{
  "num_hidden_layers": 8,
  "hidden_size": 192,
  "num_attention_heads": 3,
  "num_key_value_heads": 3,
  "head_dim": 64,
  "intermediate_size": 768,
  "vocab_size": 8192,
  "hidden_act": "gelu",
  "norm": "layernorm",
  "norm_place": "pre",
  "norm_eps": 1e-06,
  "positions": "rope",
  "rope_theta": 10000.0,
  "rope_fraction": 0.25,
  "qk_norm": false,
  "attn_scale": 0.125,
  "bias": "all",
  "tie_word_embeddings": false,
  "parallel_block": true,
  "init": "normal",
  "init_std_qkv": 0.0364,
  "init_std_o": 0.0452,
  "init_std_up": 0.0521,
  "init_std_down": 0.0521,
  "optimizer": "soap_variant",
  "learning_rate": 0.00848,
  "weight_decay": 0.0,
  "lr_head": 0.014,
  "max_grad_norm": 2.0,
  "warmup_steps": 200,
  "schedule": "wsd",
  "decay_fraction": 1.0,
  "decay_shape": "square",
  "final_lr_fraction": 0.0,
  "batch_tokens": 65536,
  "max_seq_len": 384,
  "doc_mask": true,
  "train_tokens": 267800000,
  "max_steps": 4087,
  "dataset": "wikipedia_en"
}
Each number is 128 + 24 x the weight over the matrix's rms, rounded and kept within 0 to 255. Layers, rows and columns count from 0. Numbers have three digits each.

# layer 2 MLP up, 768x192, rms 0.0522, rows 613-685, columns 96-191
148161137112168143113138126127180131119128117153133086137121087121103135146135074136136171125162131085099130122170097132165167146154143148142159104108135131132108099154154108131171070137124110110129154155107144180159094115108116166173186135082108144138138138122115163114136143135125103115
125076099126124134093159097154106118118172114136128143125132122101107091143111135108121120139125125138149141170108127140159151139098130098106158090083113138129130142098159156103120171137135141110147136119136126139120136143126120141137137123169153107117127158109166145128175133158147139137
139123142109135114135113125124126098142140087109152147073108110182144148139093132153129142130118134143091145120160144106123104100139130104172088157141133124122119155129110123154135118114114111149146116150110116165124111131135124139155131181165120140127086125113118127085107097149084108142
116133109149135088131128117130098090097123135151100130120181117165116093162122082148125129125089096115122096151095121126126171134117120111112124117128125108141132164079166151120133110147131087169139165121126084122136162118147109119120133130142123117104140104119119135146085078184140167105
097125165113125125102116124120138114108133152144159156139097096083093086161132080173173145124121153096089092134110135177129113094096143162132141145099119131095120178125102112171147101101118103078128118116167147177175113120141116149160126140091113158101146136123100136132131125113122144100
134111149119147121141071095132131090117150126114111140133079121117094081144146132142184114140100095134116158091128187070120129147138137106155126091075126125105167165093131157154124116130133103113148133058120127113151146128111073121124127117143136151098123107119153135126104176136140151131
173114106106141118128116131088155106124120098147167116116090137143114124116157078100143109191128133116089160085145136153130154159127131145105106095135177126090135108148144135142104065142138139147143161135115130087136162099123149148118115111142121146143092130109128117156150155128121114136
154128109129137119127159103159115126116165120135125146154150145126124145112114138176147134143166136156116115144175148130099168140123164108141150135108140137147126113092096108136089096110123077114107178139170097109137118084117136122126131100155104129115120125156097160114145108149092145128
137099087169133085091160157155106084146111108125121116127160117112113130106140148142131127094131121132096146156173169188141115125164146153148140121078143084141116152169089160082109188219113129122105136165135110144153130117096164165112130121124120097163099100150132130145106123135104137168
117131105157129119170145148144115110135105165115121125137164146143159073088095105114090088137143144077162152093116119126126148152133131127111083114135110184143138120115145166098134124111147124078140134104144126160122123123108195150159111095138157121134091102106162078141115179139153143121
147123138105085108115152101092107110131104133155140108106094117141151111144113139127117111097161121136172195078119124135093126161185069151131139122105138152117117074159149091149142140125111120102127153132118141120094125127110111117118118142105191169136143151100135135079137154120119131140
149086133141135112154132140156152114162115155122130139112145137112103158149141141150124076127112142121142133169127164151128140103119123116121111088107078154113106111138132175147129137152161126148130117129169114120110131114146098125151117099121133121107136093077108108159157110183145131154
136133127131137088111132151164094109137085127143133124103154133136087158114113139136177131165133097087159136150171100104169124143191074182114149085078130149120114117148149173084156156104093161129098130196166167116152122136169130133117091120148106121147127127145124149133134150132138105131
126110136094146140138132111100130147125162088114110158093136129126097137166125129160123155121120124128142135124128147112115166176151127142095145113144188116109145110129151082135139123127158077099160138104105148126130125138116163149079123122153159138150102108126119109132116115139175138148
132158096117116121111133118109155162138065145159110131148162083140126084121149114112156140129130161130121186181169113131137142100123192119148124111165087160153162163138127153129097124126137130122138106136111113094139138103122106129110139169090116142133104112196133112091107092155131139144
103178128101108123089165149148121113134151132097132140116069121137136125142140151139123126078128134124095137142110135171088133159146105165117111092128112133120101165157128169150158150131123141124120132124126133199101087104118100132154118134129133120131134089137108166161100095100136092133
127146133132108069109155122090158111120115123137138140127127129175156117107122094081154129112113158121130117134102142112137169118134116103136143116166161157092069136158100146108117113098173116134153136150100123104129107103105118136121174130149121144133132091144133136111156120120101101135
142116143127124143122104095124188118124120162110113131124146093135114105097145139134087130104127118097132143139176119152078120149148129113148157139122131090155142096131100125114154143129138101125115138159156089145119118125129118134104139139105115128184122153144112155122124112174119144114
149141105120107136124098144122121123096121134096173115147107107081114106159129124135132083101140146132123130133148156128153098106123134142139139155128126147104141147126111139169130166115149125124161133100130114136148140114121145096099147172155131087151149148126135131120125119128133107119
116108128130128126140119105105120125146111098163104122085086105132165152084113132141092167129128146121126103103097140141101153146138093108122123123099107047147050149134104146135124097176138090130141187091152158120130127126133121176137171129103157125116153136147161165125145152116103123122
145125129114142112137174142159143127158112141111133134107165171086155129136143148124105127103108150118127119130159096098115117114135128144161121109104090180095177127115092116147102129135130138084139163129115181126141100117126158114127135126150117158122123170135122140145110121086165132100
162129160157146080095119132112130150118099100128095144106137129124122119154152146133154105147107109145094180133112099133126118093164138146125103122119123119116136146134143157115109131104168085117124140110112101102167137126145082116119103137118081093138127109138149123125138146151120117106
140143123135158112138070140109102145119092122091109138157153086127182120120145140143141108121105100086144166107134101116153104148127126146133135161137143105117142092106106101143114132117161098129130123122120102165171092113085100093150109154108111142122139138131101111113092166160119122073
108123106134088091122093145136133137122105103157122120134132160098139123131159133116120077140127110120180135136181116092098133130120139144148137119133121137156143075155152153112120099103110110123155103110071155132130159112068123128151120106145108110144114104151158101113119145146138142124
116095092146123151117142137162119127108131099124092135152120167092128125100079119172145142091141144105132149137149101122143149127140121160089169107077136156132136124119107097126146104150107129119170130142146127122149086148070109118116194127108110119150120166145104129120120110130172143127
114118109090122133150113077132127149146112146114120138107118137139119161162123133123145138148158141153093171134126122153099152106090137093141119167130133091148104127118142111123091140104174123149145127115137101129153113158147156079137160113094116137110170141117115114153130131192112173155
121118110153079107130180101138166116109160140167120129132144111128072129118129133165138102107159134159116138134088125127166146127159124124078147162122089134109164149126173161111113081114105127122100131114150122134155144126134178118157122096091082109151135132175156139123134116146110139096
098099121145122108123139111151141119145150161128074140107110140110134142098116128092144089108140153137098112118125122106121120152090137151079117149148120110110165130115108107102128100119107163145130138147152172136140123124148119140156130101176151162130129101126156119117130098163156139080
142113103163104084148149124128144095140114150147174145151126126085154159120121105174118143142129111156079163121097147110103106129098141149093081135123125183147144123141111163140154123129135122161118139152126143125141118142085161122133127064113119102163106129134127115143106128164109090119
157133102131149167138158140135114169131094135132153135102110101141141141147125133119120068149076142144147118152082126175092122092125123079133117129115095118115141132137119138104103148158110110119151126120107128148114104114118121155088128138152094115072118111132118106145143151133115117193
155115090154118126129124130119090113132135121142143118133138120106128157156131119142124142103133131110142132094113138099174121175130133151130136105121121167092132167137106127159127148128147105148116119112140182128127107116155155160122117147135144154140168123095151133139157129147158180141
087106121121120067116118126079124134181126138144133142143124115103137090128127099159151159143088097116147138114096144143113139148146157117117164120134126161143163150148116123119166121163133155125102163120112147108172139137093085161126152123117125124153147115116127172121145121103137113185
104157128103112113137130156160138141157141134112137165126128115119121145118097149128113103108124139082132120132136081101087138126142105117168104150123142105116133119145149140133139098105149101096127145121129167156142110137132160117135122087187100117102114058132154133127120191133147220113
149134145122126126151151131139118151158139142125125184086138071165120153105106109120107175095111128070126139113150139127095145131141136160132147136149086162116105180156140120093173172141074109115133079128137092150137115125125092169099066095130142127146111155136161128103136101166125187120
139122114091166111136132129120127130096104163144123145153168083143140118140145112135172126095110095149172153158148100155150121127129150136139130124151140101152135117109170154169119092153144098140141107148148130142119119138126097127070151130123084110114109115166078134157119123150141123157
137100129144133155151111121138167102111144112100118132113150108106136101169121128126095091124120120148109135108119133153127097128135144112138100124105149165119109131062135129092123104098151131154126135135091082143178138111139098101142123098163130106161102092107113071135111167114103136137
139131145182130083157141151113102132115130101134080105132108119154159112120123128097127143131156149142116086110124113101085142122064129158108106169143128081102094135140142110156125089102166114111119146143145137113108108095133156159125113119169121185114115157153139102133151126124147155108
160147101116137119145146150160117123168153165120141130148135110158117138134104115122125131075125147154137173135100152123124117120093169194156110107088172066132125157144112156188126115119092151132114147154071090153175072150094103134105101103115131138132121160144104074118135133140163091118
144142168145136100096101125115110190134167110068144162092104103171133143101120130131136108159116095138110172112139138142157112130108123137119174133126089140146092190109146101124134114081125126158106147148149091118174156145089094108145090110107174145161121128152102126158133151130118128124
128065129075119095093181145165079141080174121161117132072168117082093132134058089098125128104112124173098093099117121109154126132096134116091136149145160121122141126126146152094089062124100093172173125146129124141107131114172145126197137168191115077120139178115156106135102115140123099158
117097149111138135123137120105087122132127143116130130120105175146139139130091100117132122117112114116127086108144139133132131181118098142134136131133165123154096120121108107150149069142097133139140154134109138108128111093116120134197112107117149186149146121110135117125139141110137117139
157127120109132174143105143137142153096092113120122117140169106104152090161122139138143111146182161129117135127106110147105164123109137108081132149116143118145082094112103121141061098111127114141178112135129135153090124156130170130166112127193113113130124142108157092112145107139099166131
134112094077118117136142119123129117114097149092095139141112118107079072129147165130147149100135093135111162148147105154145158147164133160097149165083116150102135151131132143153133103138110112114135118149149089136128144101112109103141124097085140127140115156135134138122117131136149113126
165145133199092105141103153139096176099118138085102122091153136130134110135143156156147148105123133114177128143105096138125145138122132123123161149104080118134096119150130120097123132096124119139118115146107092085125129132136127138097141096117143117140113161149131110104105141152125120135
164118172136156089078199103168151131144110123123144104147145144133129141103107143146134129153134110112119136108105140148139118123159122108144156153148134125148062107100136118133109145091118123155165132159141109070156152089098081127178123153121102170149103112141114149099127119139136110118
134124079124123108174082145090158075141117122096086105159137153131130112158119100133149134154118107111123149111118149130171165157140137094147189138097137044141139109139142133133116131145129123164134175129106124104164121131132105100083140085143157115130108139155106109152083134201129119116
147133111099120114159143122130104118084111149145183140108080184171121112134145075147138108150112114082158146100131139114102115116153110130145131136148109123112086129141114121136115122156102138149143128110074114117137116126112152116146116095083117113110144097119135066119124099168177110150
197124118134119107130145104111059105134139131155159114116109127157120141143118127120175117098109171119129105110086107115106108132092161098160129144176132129139109157132139134132158112088100128141106136133123138128150131153110103123109146105128113162107152082135091106109116126160137129113
102116127141071161150117114155161130079147137098173130112136151126110089166139159146100140082192097103132100121184105120131138119141124141143118110123174176143124147115128112139110115114148107185138131146142101152140162116126093151098134122106153110134107116123123136174102123170134160113
155111158123131140095093125118137113148115114117142112168137128115142106145111146151122117114156116119139117131108143117118117083149138131133137171093108150128133089136117155123158164121121126140121104126120145119093123100143126156127095172146104150131137123129137122140114110150094124153
143150111049129111128144131172111110136120150155112174065138117097149113160169128141109139117098074069155121089133093105148107150092125138135143104137134145138134113115145183156163112146136160095148139138110131160141113149108110158130126151149141123111171097147138147131153167119108111117
153128122137137099126086143115103139100169116161114121161177079101107153105103154170111148138150149106104166118128119162155153153108114129106098100068130112122136130124175154127126118155126158085165081107162123099149101148127133180161133162111152157100116124142138171111124166122168121109
174145100113104097112103133160120123121193159118112100138115111095125135078130132117141134159138117174093115111180130110151162141168163102104155127092153098142150117122125083126072131122106103119109130119144099113123088100108108092114157109122125123133092141175114174110091103151111141146
086166110134143134068112124133142090098166118113139105135099101154092122115166151117109174167135114084109134111161155141128170116126153095098111110123133208164120110096152170121125130138112177122113164162145094097143125116174106135104136143143162163135179146108126124105125048134160119109
141137116124122101131157129153072116116125072123131138109125102131154128155092143140163152184144118099092167097151155121113144155166156135147125186149106141103119087144136141072085136119124086119180105134161110139138148114181149117181137109139146151157135071145120163086141146119164168118
114118142075136121102123104117127124059118107103093156148176104174116118131125124121115101119092096114159148125099125138140141169142074167124092135140107110123119133135151116168124136097171145161150105142150096102133138185145107117107165140143137152135107113133145190127131117123087106141
131109147094110097095164171104129169143134110185112160120109090113133099140144111090090107120122154106074111069142113139076135139154098120130117140135128115138112137142150120103124058072131093111117149108105142152101133140105132162150123150116091131151118122138169144124143137117150126106
131151087107102125158128143128137135122164132125142154119101149124109121077152123142153103117117137130148126108129125085126119128118123153130135145099117106104116087163141146104112169127122133119061108134115110098164100151145159090137116141181166135114121197139111147147136134155148107142
119122108119093117122084160123107145139135173140105145144123151083146121168119113129099117089114120127103115113128120111121117114156077091089156130110161122120165118134181106132099118140125073124102151133128155112130130153153123116104107120143093143169128166151122089148147134141120134156
141077115132128149155119115127154125108110140088117106147157107131101104078106155147168120173173096133152146131114135093105149115120117126132114134129104125128134115164080137111142135183154123114120096122123068172134101116126130120147107102144112152091111145147128089114137169132162157144
092142136137115099166082131087095128096109098110117102186137144122177125114124154183112097143106121113125113130113074113162126124084159131149135108170127109137087095138135110139111136118152143122149119136114102115134130110088162160128118123155115150140095091141097102127146147131149135133
129139135146163110120143128108118125095145104176080123134136143194123165100143133115121093156110121125143164148104153110097127114139169170147085120147134150120107091138127131112100106102155168173168102122114140129172138103145133165105128135149121162123121088165097146111090108171149113108
139134133124091140140116119147141085124165133159139154122147174102096119118135138130183089097086125128128118126143154101111099133160107135143146120155122128126135105130112136147100120125121077102111141159108085108134110129115118146146101115149161130152143099103121126100167095150130160144
155170172142150144123128113158116126147105101144117084139155123150136153104151117166150087113136139120140143139152137086127137149096079145125133117143169063110094136165099138160134142098161127130113156141197173153109119120142115126205103135097168132124104137171147120150133077121126105126
098110137080113095158147106103155148124116116158165116110135085147126115123115093106176094118127136171128136117120141189112132129161089107102142183127126127099121105143138107154144097087165136156101094156118099165112167109132130153140151089111140126137105147093149113137121113170149100162
107090163120167091149153155149127140100133130163105128065113141135187123153109140124119125155100116136119109133137144095117099167175130134088093177146117153137094110136146136117140113118126137161122128138134146110093113110106105181134121111154164090141115154119151121122128147073155112147
097140095153132092126125094174137197092176103079107152074129126114115153115163072141083132116128151120175109108187166131096157155140135081134094095122136157107148174121155098117103142108104143103181125120109110132120120149151121145112119131154137124160127106130101130128117097127133145117
120125136166151159149120081123154148126172099098078130125165085089126123126119147123122103149124144101115122142169152129115088108178130136124139135115122102135105136143135132150128132127146137155178145130152131139138163147136100163128116110127149088160116124113122143119137119104118176112
120161163145140110078158125159106153102123119152135160128158124153163115077136146105112097123129101105132120125150108097074122129122157141170077123177107147112118091137158110162165107093171106119144108160129109098121104130145155146121111045170122168117114120140152133127144120137164172128
150154124133078121155145132086091144170133163139140143105158153130105177125155100196130107110122108106102155096121102068120097120139123110113152123126090135155130171148103105103104161142102124124136139142133142101128146133101093138086130169095084115155131174123142122128111123148090170177
131114130103117144165094121144125099153113101164196131139199120106159101099157092083106106118122117144172162151139113104117136144091152122208120129125140115125117111149169100072108150105117154143144126127121139091140185138080159113108164138117128084131075134174140098084127136146130136123
119153109153130107109168122112098081059156138141108110195101155173119135049137121141170115133125133133133104127180121102103140150134176158118136137124120124129157075155098099110104150141107102171111123149121132106150153120132138119116168116089136135140142093138140171109122127124142176115
085125143151168118090161154177140132132165124119104124071154125154102125128158130129145150130142122153130115169133081122111124159140103146121157136119118117143117133152099120075161097131167148099130139158132089124097134114138127122162136125115120127139139140153123134128160039120068092140
# layer 2 MLP down (transposed), 768x192, rms 0.0522, rows 613-684, columns 96-191
074086167125115144190156130147145154147123084124087146102091163112118117114080145133108131104089115133108118103095096164180119107110117093102116147079110111097158152103130159093103162160078162130070114134096114136140122105114102119082147109137144059109098076148134074122112113137141116113
110133099117139147120139127100160136136097109095117142115148137117108167122095094124112147155141148191121111103190104125137118122123100142137123123109103083096121132167130101162126128132148131111102132113117149118156096148149155152129127117133111129123128124163136113135113089119120129160
158117135094126128140063122158162145147140132082172111143127120150109130126137148156104103139121088131108136160130157138132171094126126149117154138152138144115129133143080112127101082143150133115100134116174123118133130098128134142114120081109141147103138135126115129113108149109140118104
138126190076116178133124120136084120145162120147113113134131085085119108156104147175147119128116143148136135113148161076107148110158151153123109092123128125130103081155134121145148186099136093142077098127088152118105138117131150123096081153137124118147157126170136134164134142098129109140
124146132116136121137094154060102113126132122166130131111096167158148101130126098158152137107126136113109129088133104130131142143127122143113151132096205158137130120122130124145105082121150144130111115125152136155128140146099124120146109145105142092096126151117120141105139129128108108130
142106125122127126136122159097142150117145105148137105144117125095140114121134128144128167117156115124111136154142201138102100181121118155129103135097147152117131093097091078078104135101134151153115130159146134139156129127142088097137151132121091121111125143130102145172131160145111173124
158147114134144102145116121154152146124162106115126171133149109110125137108114141131128114137131134140125147117166137156137128119129133095143136150152083129072161106134104106142127143153157095129105141083148134122106119083135131125113119113121106115092130132097107163066101142136109131134
137118116111157084102145117169152126167135126119072127170154089099119106119137115118126105128145157138120117101173146130134089132116116134130124116114117118148153096096084116143133136126116129141131123101141133098142136107098130172123104117123105120104133131136093104103077123149084118122
132123115089173115103155118158130130123156136062064118169101152120081144124077156103094140126069119141178116177044109127091134126085150157113120085099156115115130106126145134135120113162092102091155154153108098124136092096138212174094170166076106144154156136135148123130117145042094081096
149089134169136107141165113156162090124147138143154164186111159075159114148087157108132157099147124133115137161171076161111133120136140139081101126123138159141145157133156131161122125147129113118130100129210130151116142133097162153129107112148128151140126125154145090167108133119165113121
164183118127136093138123135110088079100096134127150165156111163165113169121127155146089155203136167088089184087110117139128093085127127135152154093116101117121118124110134137103134145095100117125054146136126136129092097152135130157134140154097148156140098109149114146109144164102108190150
131140049132123108141127130095117162133118123140114146126142123124133137108128126121129142125120137131120076123127166080144105118109135123091140101145151117154146156098140140111150117128138109163151132126117115071154158139144129130136157156121169111100122092156190152132137147108105133132
191083162138137157117130131111149135162151124109147103179128126115104074173073133131085137089132114140136101126063124116155125140136151144128055133156108158128152130139165100113114140122090126122163104158134161115146136129185155118107092109127123145121113167109143095155144174123055131110
128132150188137134078178157135089171139073166150131117140112155141142156120117114111147163110135141172130109078146163127174177107112172135156107124127151118166103147122044112114136098130137127073114110132115137146152130135133121137138150122168112152127138089098096133155118119103133130128
121095075132135138150112099142130154155150150096128129158192117120113121090147182145162117135118128143112142143141116097117136119102082172138120099115073104105149141170146122145148113147109113104140096102140107093118197079105107140132123097117131132182147181126147126097176112142112108147
176129117093123171158109118115123144121121109161107098150115094104156182143154137149098169152144124137138130124097144064143146113137121115134141172161160129142109148128092119135132106162157125168115147132107145142130168104100143083107119139104108184098159119140131097149108121123125149114
123094109168117107149089118132131163161144122141155135136185115152125126073156167057150164078122145149113156125112103152152157129130092118135147092145180189145099115115117128071122094135135144124127139078101146135101118078121101179095163097134102164143102140095114130114134127104094138157
110130140139129103126152129131108099141126145133147137113158143137109131129167089134163115153155134167146143114129120121152135130105132151131122154125120133114099166155130126122134143150118151117107126109091118131146117102131149123164132111140138111096143140104134137117154140123143125177
119155134162107088118085134123140126139123152120108144135127149127133150143144121127136181125132105148137151138088164139069149123142126123136139156148162106124133116197138122136130127109093121127150120118102127161147109137166121132158138137170108131163120104147118112088110122143150175112
098135144156143096131145144126144090134101126191122090104083144099147115133131150178095140171146129158120145137109066104112124127146111136113070127082174125145127149109198152095115127108139102157194124139150117126143127128151107099121093146122120128149143114141142090145127117118154117126
133116115141134125134120084126127140107098110120131162102132088149094126136155123142138113127110094159122137117145109159090145151109138171105113135141170104090117109117116144134134115151116113169099106110154099115141075143084124134124124094096164106105150129083091133102117128140071109141
140114136130161113116153134159154166135084163130105127116100131138132137115129115141103158124097139152148098149088108107142110077118128149132166149111118125136158123162146085148125092143128131134120142134129087122093132137124124167185116114130128115122107132129117155126128130108149110153
118132148175147121121135116146134130100120143121143140099161089164084136141145144154149089143156160146152124156117148126068137157112135144131123075160138131090143173139126132186140108141172094085113091104110116161174137119150122111112132147134129130113097143112123147107109099120138134160
128130148119137141132137178137109148110094141135112144110137097098121184128095154128144100125110090100129152106139138166092107177129156126115134123104132118129113149121085137130149117087163106148102108118126143172148132124111120133101143125141166146098125115130135072112111150120138074128
162110086110129164151138114101104120170124121127143139103144149130129142118113152116156148173152161119152157133097136154108116092130124128123102092149121138174134125196140120141086113094103141124131169112117154131109142131069099125132117183133186111138102133122092185131139138124144125131
110142114134132134139115162155116106114136147135115129148127154103097138095131100151156135114142092089134122124145169116131123133130103164126118117145119140130137119095094106157131140139133128116114122175134163150077146158140124157130145144152154138120106101145147140162131123131143130136
129145154123144113096145128139157132137135154130098096131083154117163136124121123117126125135096112164116119102105109109114132145120095149169116113137120097155124112084157122106140127120107104097128142122132073131117126078107149124132132105138109115141163110137137146129121127102113100143
154143118148124126166105133107149114139098144147142149102139109136114132098101134141119124118113144121172149124129084132146152090152175152118138164155131130138140125080145135124116155120130138125142114168136129146103104115105086097161107182082156129162121127100101142099145145106125136150
116138104165107119124143144138129119131152100130120097093122154141116168111127093135135120144112070135138125138121073111136132123109134133112135126121080118121136133128153150087109179090162124092084136098143098165137123128101136127120129118137142074147153107110106133139131087140113128152
147145119100096093144116110095121101138126127146150157147109139094132140125135145145137158123134139120107146112152105107162128149146138138105144146117148151116108121134121140138114111134123144121105135144116148097130130105121112127133105096099172166117150146130144157124138121098117122086
140132164133135113134101104087153148152127121096113080140106112106165124135117116162114121136129127115101153133176104160170099126103077119121085134151088112066120135136141125158109136136163129104139105063105119151116162145095124142130089107117123111147154130136120133140115088077089089137
098092130095124106096126138178140126066093127128139116108098118128099124088127137117114136120128123109121167101096087148147145119130099142113100116099138153088161150099117154120120145125122105115143141105090147140138140086097149122167118134156093130110142136151104182183138148118116135110
128108100135132144178166136123132140117161087145116123132108110138095128147131125139105131118099101161129136124105149158152138102131099141117145098146109130113088122143129144123076162112119114157100162127114095118086123097121152155154132143135145124126149143173125103105103134137108100170
135101131097130169099096130125145156095143154117096145135140140112127132152170139097145127113155122103132128118095135161175129114112130111117113112140154062132141161142125131129191107111113073140113099116101117139139168094130139129126125108113114115131097147112094106135116182101167112122
120121189088187152103130108126187139148126126114100113115140090120151088141128129115084124101132110089152137185139096133122142176153169135128139161081125120141129109152158088120106162094140118139155129089123136139123162133103096136155077134115122104126124122145132123102141104112139104102
123137127163157131102161147112093140133109127140127135161098158124120179133120105149102166118130149110136120140128119129121153107127136129157116090135113097123139144160119153147133121160129115129135134154133122130108116154125108126093121151111115146110141133148128169134149114116171103096
118152179123171152135122127117154149124115162119130130112162135166132095125131130143144166161138141125126133154128134132086122136149130104127110101149112102117103141115164140127128144107146101099128128119102138124165094170150121144093187142065136135169142142115124137142143147111105115139
182143090076131119150148089174114147083097109109155076088107147137143179143152121132105137115116182148160116123129138109116136139111125164134120116146186109134144130108085160158107157165152131060162088137125109148104143180146137122135143165117113155126123148130154129119127076116168137096
146143101173057142104157139119152111141166110074178129137111107104144132100146146149169107125115085125121145149136118116158131168110146157126144134162102132152078103112122104066191145114138160097140190113150127121114148190100095121136113134147095083098145086195154153141135105092102126158
100137112132122170164124131097129136119172123145138143159157110108109178144158169082122136134124155121118095113118154131126128097114115137113143118187108122150107092158145129129097124126160164143069154156147171122101088109102127144119139111134141127097132101128114133111129117105106165164
114146154136115157092132117181157089084150214123143143139144152152141149121140118144103179156120123129165114103114139116143149098084107116159163116145152128106163125101143104165156134120133085167106137140134132129106141122138164135160096150133119138175118140131110162116130114135138115117
129121111127137128097153131152137143133153148103122164150112125126149159114158121086137162137145143123148150123118152162066126135126117115162146158144164101082160102137133086106110094132147115122110118095167155112122106113157147141155139115136095141158116081151079123100125086125116120192
138107154147134106138143158088133116149093171105118154092102089137106086159158108178160171110124133136120171105121122112177167143129150112120148167066130132108085152115133123146111126121094125180096128109121106135113128147115168091154104117107158144110149118138135157109091170105113091116
126087136082112106101117116172151127125139108149156116138075113154126127128121151085096118163111131161156122117126154117130159114119111122108136126113149097110137118151167161170107137096143097123122149124095132081115147140139134122164116123148104116162160110119131138129128140126149169098
131108150122103141125125148156103115097146191151128159171159157139137138122109104161170135101154105104130156118119155119110146147146198110133106119108109143126138127139106112125107079129115162114140122102144112113129126150162126109190120136119141137145112075102077151115130114181137103153
104161135139132152124122117119154133123178132113128130127148106106183139097113156081114148082133133105132101120075152133149090108150166156134121115124107129137152150069144095154105118119111110121139104170144117170103089091103115127128115149123114109161149115095159109152111120111130151108
132116122168128179105131146168126118120159104124122140147151105087146114128147143124105108126087137121115161106140113114143102112143134148155086092122126078132165114161088149129137182110166109157105116145123106170131129091067167124113135144133125115113139174140114133133091115142164152126
128141126139132153113110094120133134150143128128100154074163128116141090136112074142112141144122097115123141077146139116120080119137076151164160149133165139135118114147109126076155137142151162135104117170130136175134101112148117100093079128110111134129152109128114123099143130143147144066
133107136123100146130163132155125129087101132123155127101091131123121148145178101152096151160134136121123105100117160124161149136123154149152130142124137106088161135133128118188125123079174125147130132112105111127134110151142102103119144103102141075130127119135182169081145085159145152137
104112111145114105151145098114120140093143111113144108082117110129139098106143148128103099106079135120146111162087122139134131156129131110135162113149181121101160148110104102134099119121140129105151129136114116164130128144147138118097188087126115110088103170141135162151113146101121115098
135080092110150157162148147111134133092121147166097098122081160108143140122128131116085163107123151105148135141087099148140117153158117066125128145118128081093131119097145120136136130103104093109157097131097108136170149095128143130101087106132150139168132108103141131118176126139088157064
158175103160160157127079162132089128120097128143118133132141161089151165168132174140136136137099132091133106103150119177135168195124160098132147131117146154130149091138120119104150140121129147105146113059181127121068116185181105094101150101117128152063091109142146127166101159133142136159
137150138122150109143125136167152100133143137139106124123135108124114125071132157147124155181146127148105097117184152131155148158193127122119160154151114115162180104130122084135118130114158118100134115137124140156106136086154154122115166110115145142103145114156139149117130113104129150146
194088125113101096086096170149174156128126149125156096136077112144107062113131116089126130119125108128088117115106119149102117169168111145164114166117149118138099072131104185171145100127143108165127123155144098137086133130135074109148164138153102134142129166144130111150161106119130130114
098107117120079104140128150137159120114160120111132132137167110172120195146160145120106145125107094122136076141111176122135160127194145161138172161108113151133175126075109118152110154132078156154140124114134164145165115109135167104115121086121096128086157155131098091149114136167128161125
142149135116171166117099144118093097145135118115126170099116124106111148115130086118143138113093152108133136114099127098114152112126107139141147155118120113109157128156139137141121149139125138129119110177142146143109118146138134115145081160126111072103123145136153143113181164157170111126
165143158134136112142148121177157122149130143089149117145091136138118132139109135149083121098118142134127150111108150110139128107149118132108137090139137123117140084127110170139063189152112116148088139137132106144116123092164112123102116084123141100096133099103133116111169180112097128142
146114155156202113125145097121112073194129110149149116148114153150139084131174138159120141109146131124116143113162111179102129143080150122147120155141118152158136162066105134101143109132113123114109140146171126108137170136086133119155128145148164207123140149144161108124182096091129118135
139133129132119150146154151140116127170129164072117132203142165149069138144123149113171122094139123100141122144123123171152107144119168147108128107135123179101136148135157136088130101128137160131146105149132135128137133145159174145096195161140132116141131135130138110156130118130138116143
132099125076119110179128076105145107119154125145152119160118140097140075140143137099136141179187104146155154100105184096107159147140099146136107142130130135098082119177126134127115140112142134115092103100110130109078176142138117098089114152141109146099085111204117073174137090094141117138
148127185121147138115131139126152176156100132093143085109110078090132098117078115122127138160107118124186166129152134118146131105102119126091166124138097159145169140136145123118171108117152143136168172101133127087129116117150121135130174116139103111157164162144152139063141152169131130136
136147128101081119105086137105148112127144153151096160127116136114097131108082155151096104122135125150153113107150145111106119142155150126108150142131108121098123135155112147149127118119151082150100112093134129114102081140065152110138153122133148145142108148123108183142157137152142111117
140134126108123113137133065107163119096122122110127117109127120125159155152094145089116134124126156146107131148081192121167098107130122105132148105156146138107179137139111090170160162127112125131120160094111112122080133121096142123147144090115125132115083128125147153106072117141103119130
112139164155133150087179127133128085114121113110091151111090124136118141152123105149174115164117165099113194088114113135149084113141170104086128112110127101070089146116107141124193133105133107154118139128089188109116121105127153114102139135104146171181154154138099118138111129125145110085
149133117158118119154149120121100124179114134081114124131134096138178159110103134147104118113144122125128152191105155144104156123107117100111131129150108147155098148086132145103108174065103077099169116158075100093142132123099089101097131174121116158121094117121140102120106159106126149091
111127137108123145130063103173119115128127094100153118136099115148115160145114134138153160119121116104127157112142136125157136122143144098109151122105117115122143117111147132146149105136153139120105148140124138143145118159126151125100101147095120175095121104113118147101151130141163190085
142124139139133112110152136177143137116177168091150143137111133112151138138117102181122095117134112141131121104102124115110126126117133090160108039143164153163138131104137090136109099076137133127166150136187116174161105134116119076113114095155142161167127128135136129150152105121142108166
131134127118121126120150153145144130170109113101140132135127162166131135152149098128090127110089113170129131145113111141149142120120117135161136093146147112133135110131111137120093136083111111139119117088148110128163136123122140117136103108134130066143118157131068109109125138123105128141
145098137123097102109129124106098138166105087168130134124122094145133094146126162140169139134115131079134133125130134148131148133103130173124111122121102127111113139135108152157113143167124108135152120115158169085134117152097152157135126190134143163132139157126117112101084131150110122164
179160127135127116134131114098126116163100120120162129141145175105116132113165098155136146105127120117141118137144105116042064123148125111144140117115080121112156165135182187147114137182114143132176152178147129107103136139065116063073167108075143122119132117095085116171084158126173109111
136131115149162138127133124152127138101149124116074138086052138127134143173098158149094152129137139126083100110138129115137112115152110125083154118119153164113140154106075134166135097162111137109132131108124127146090084125158110164147092133131134134136172132078124130159139142123123128134
141162112144128141179150122115130103082120166130116107178141162102119127142086103157125111144121146151134147164109121113133103137179145160126136142078137144116174105147104141162143120134154113159114117144102140126135098132136140112099142129068138111123130103128120153120156132128133146107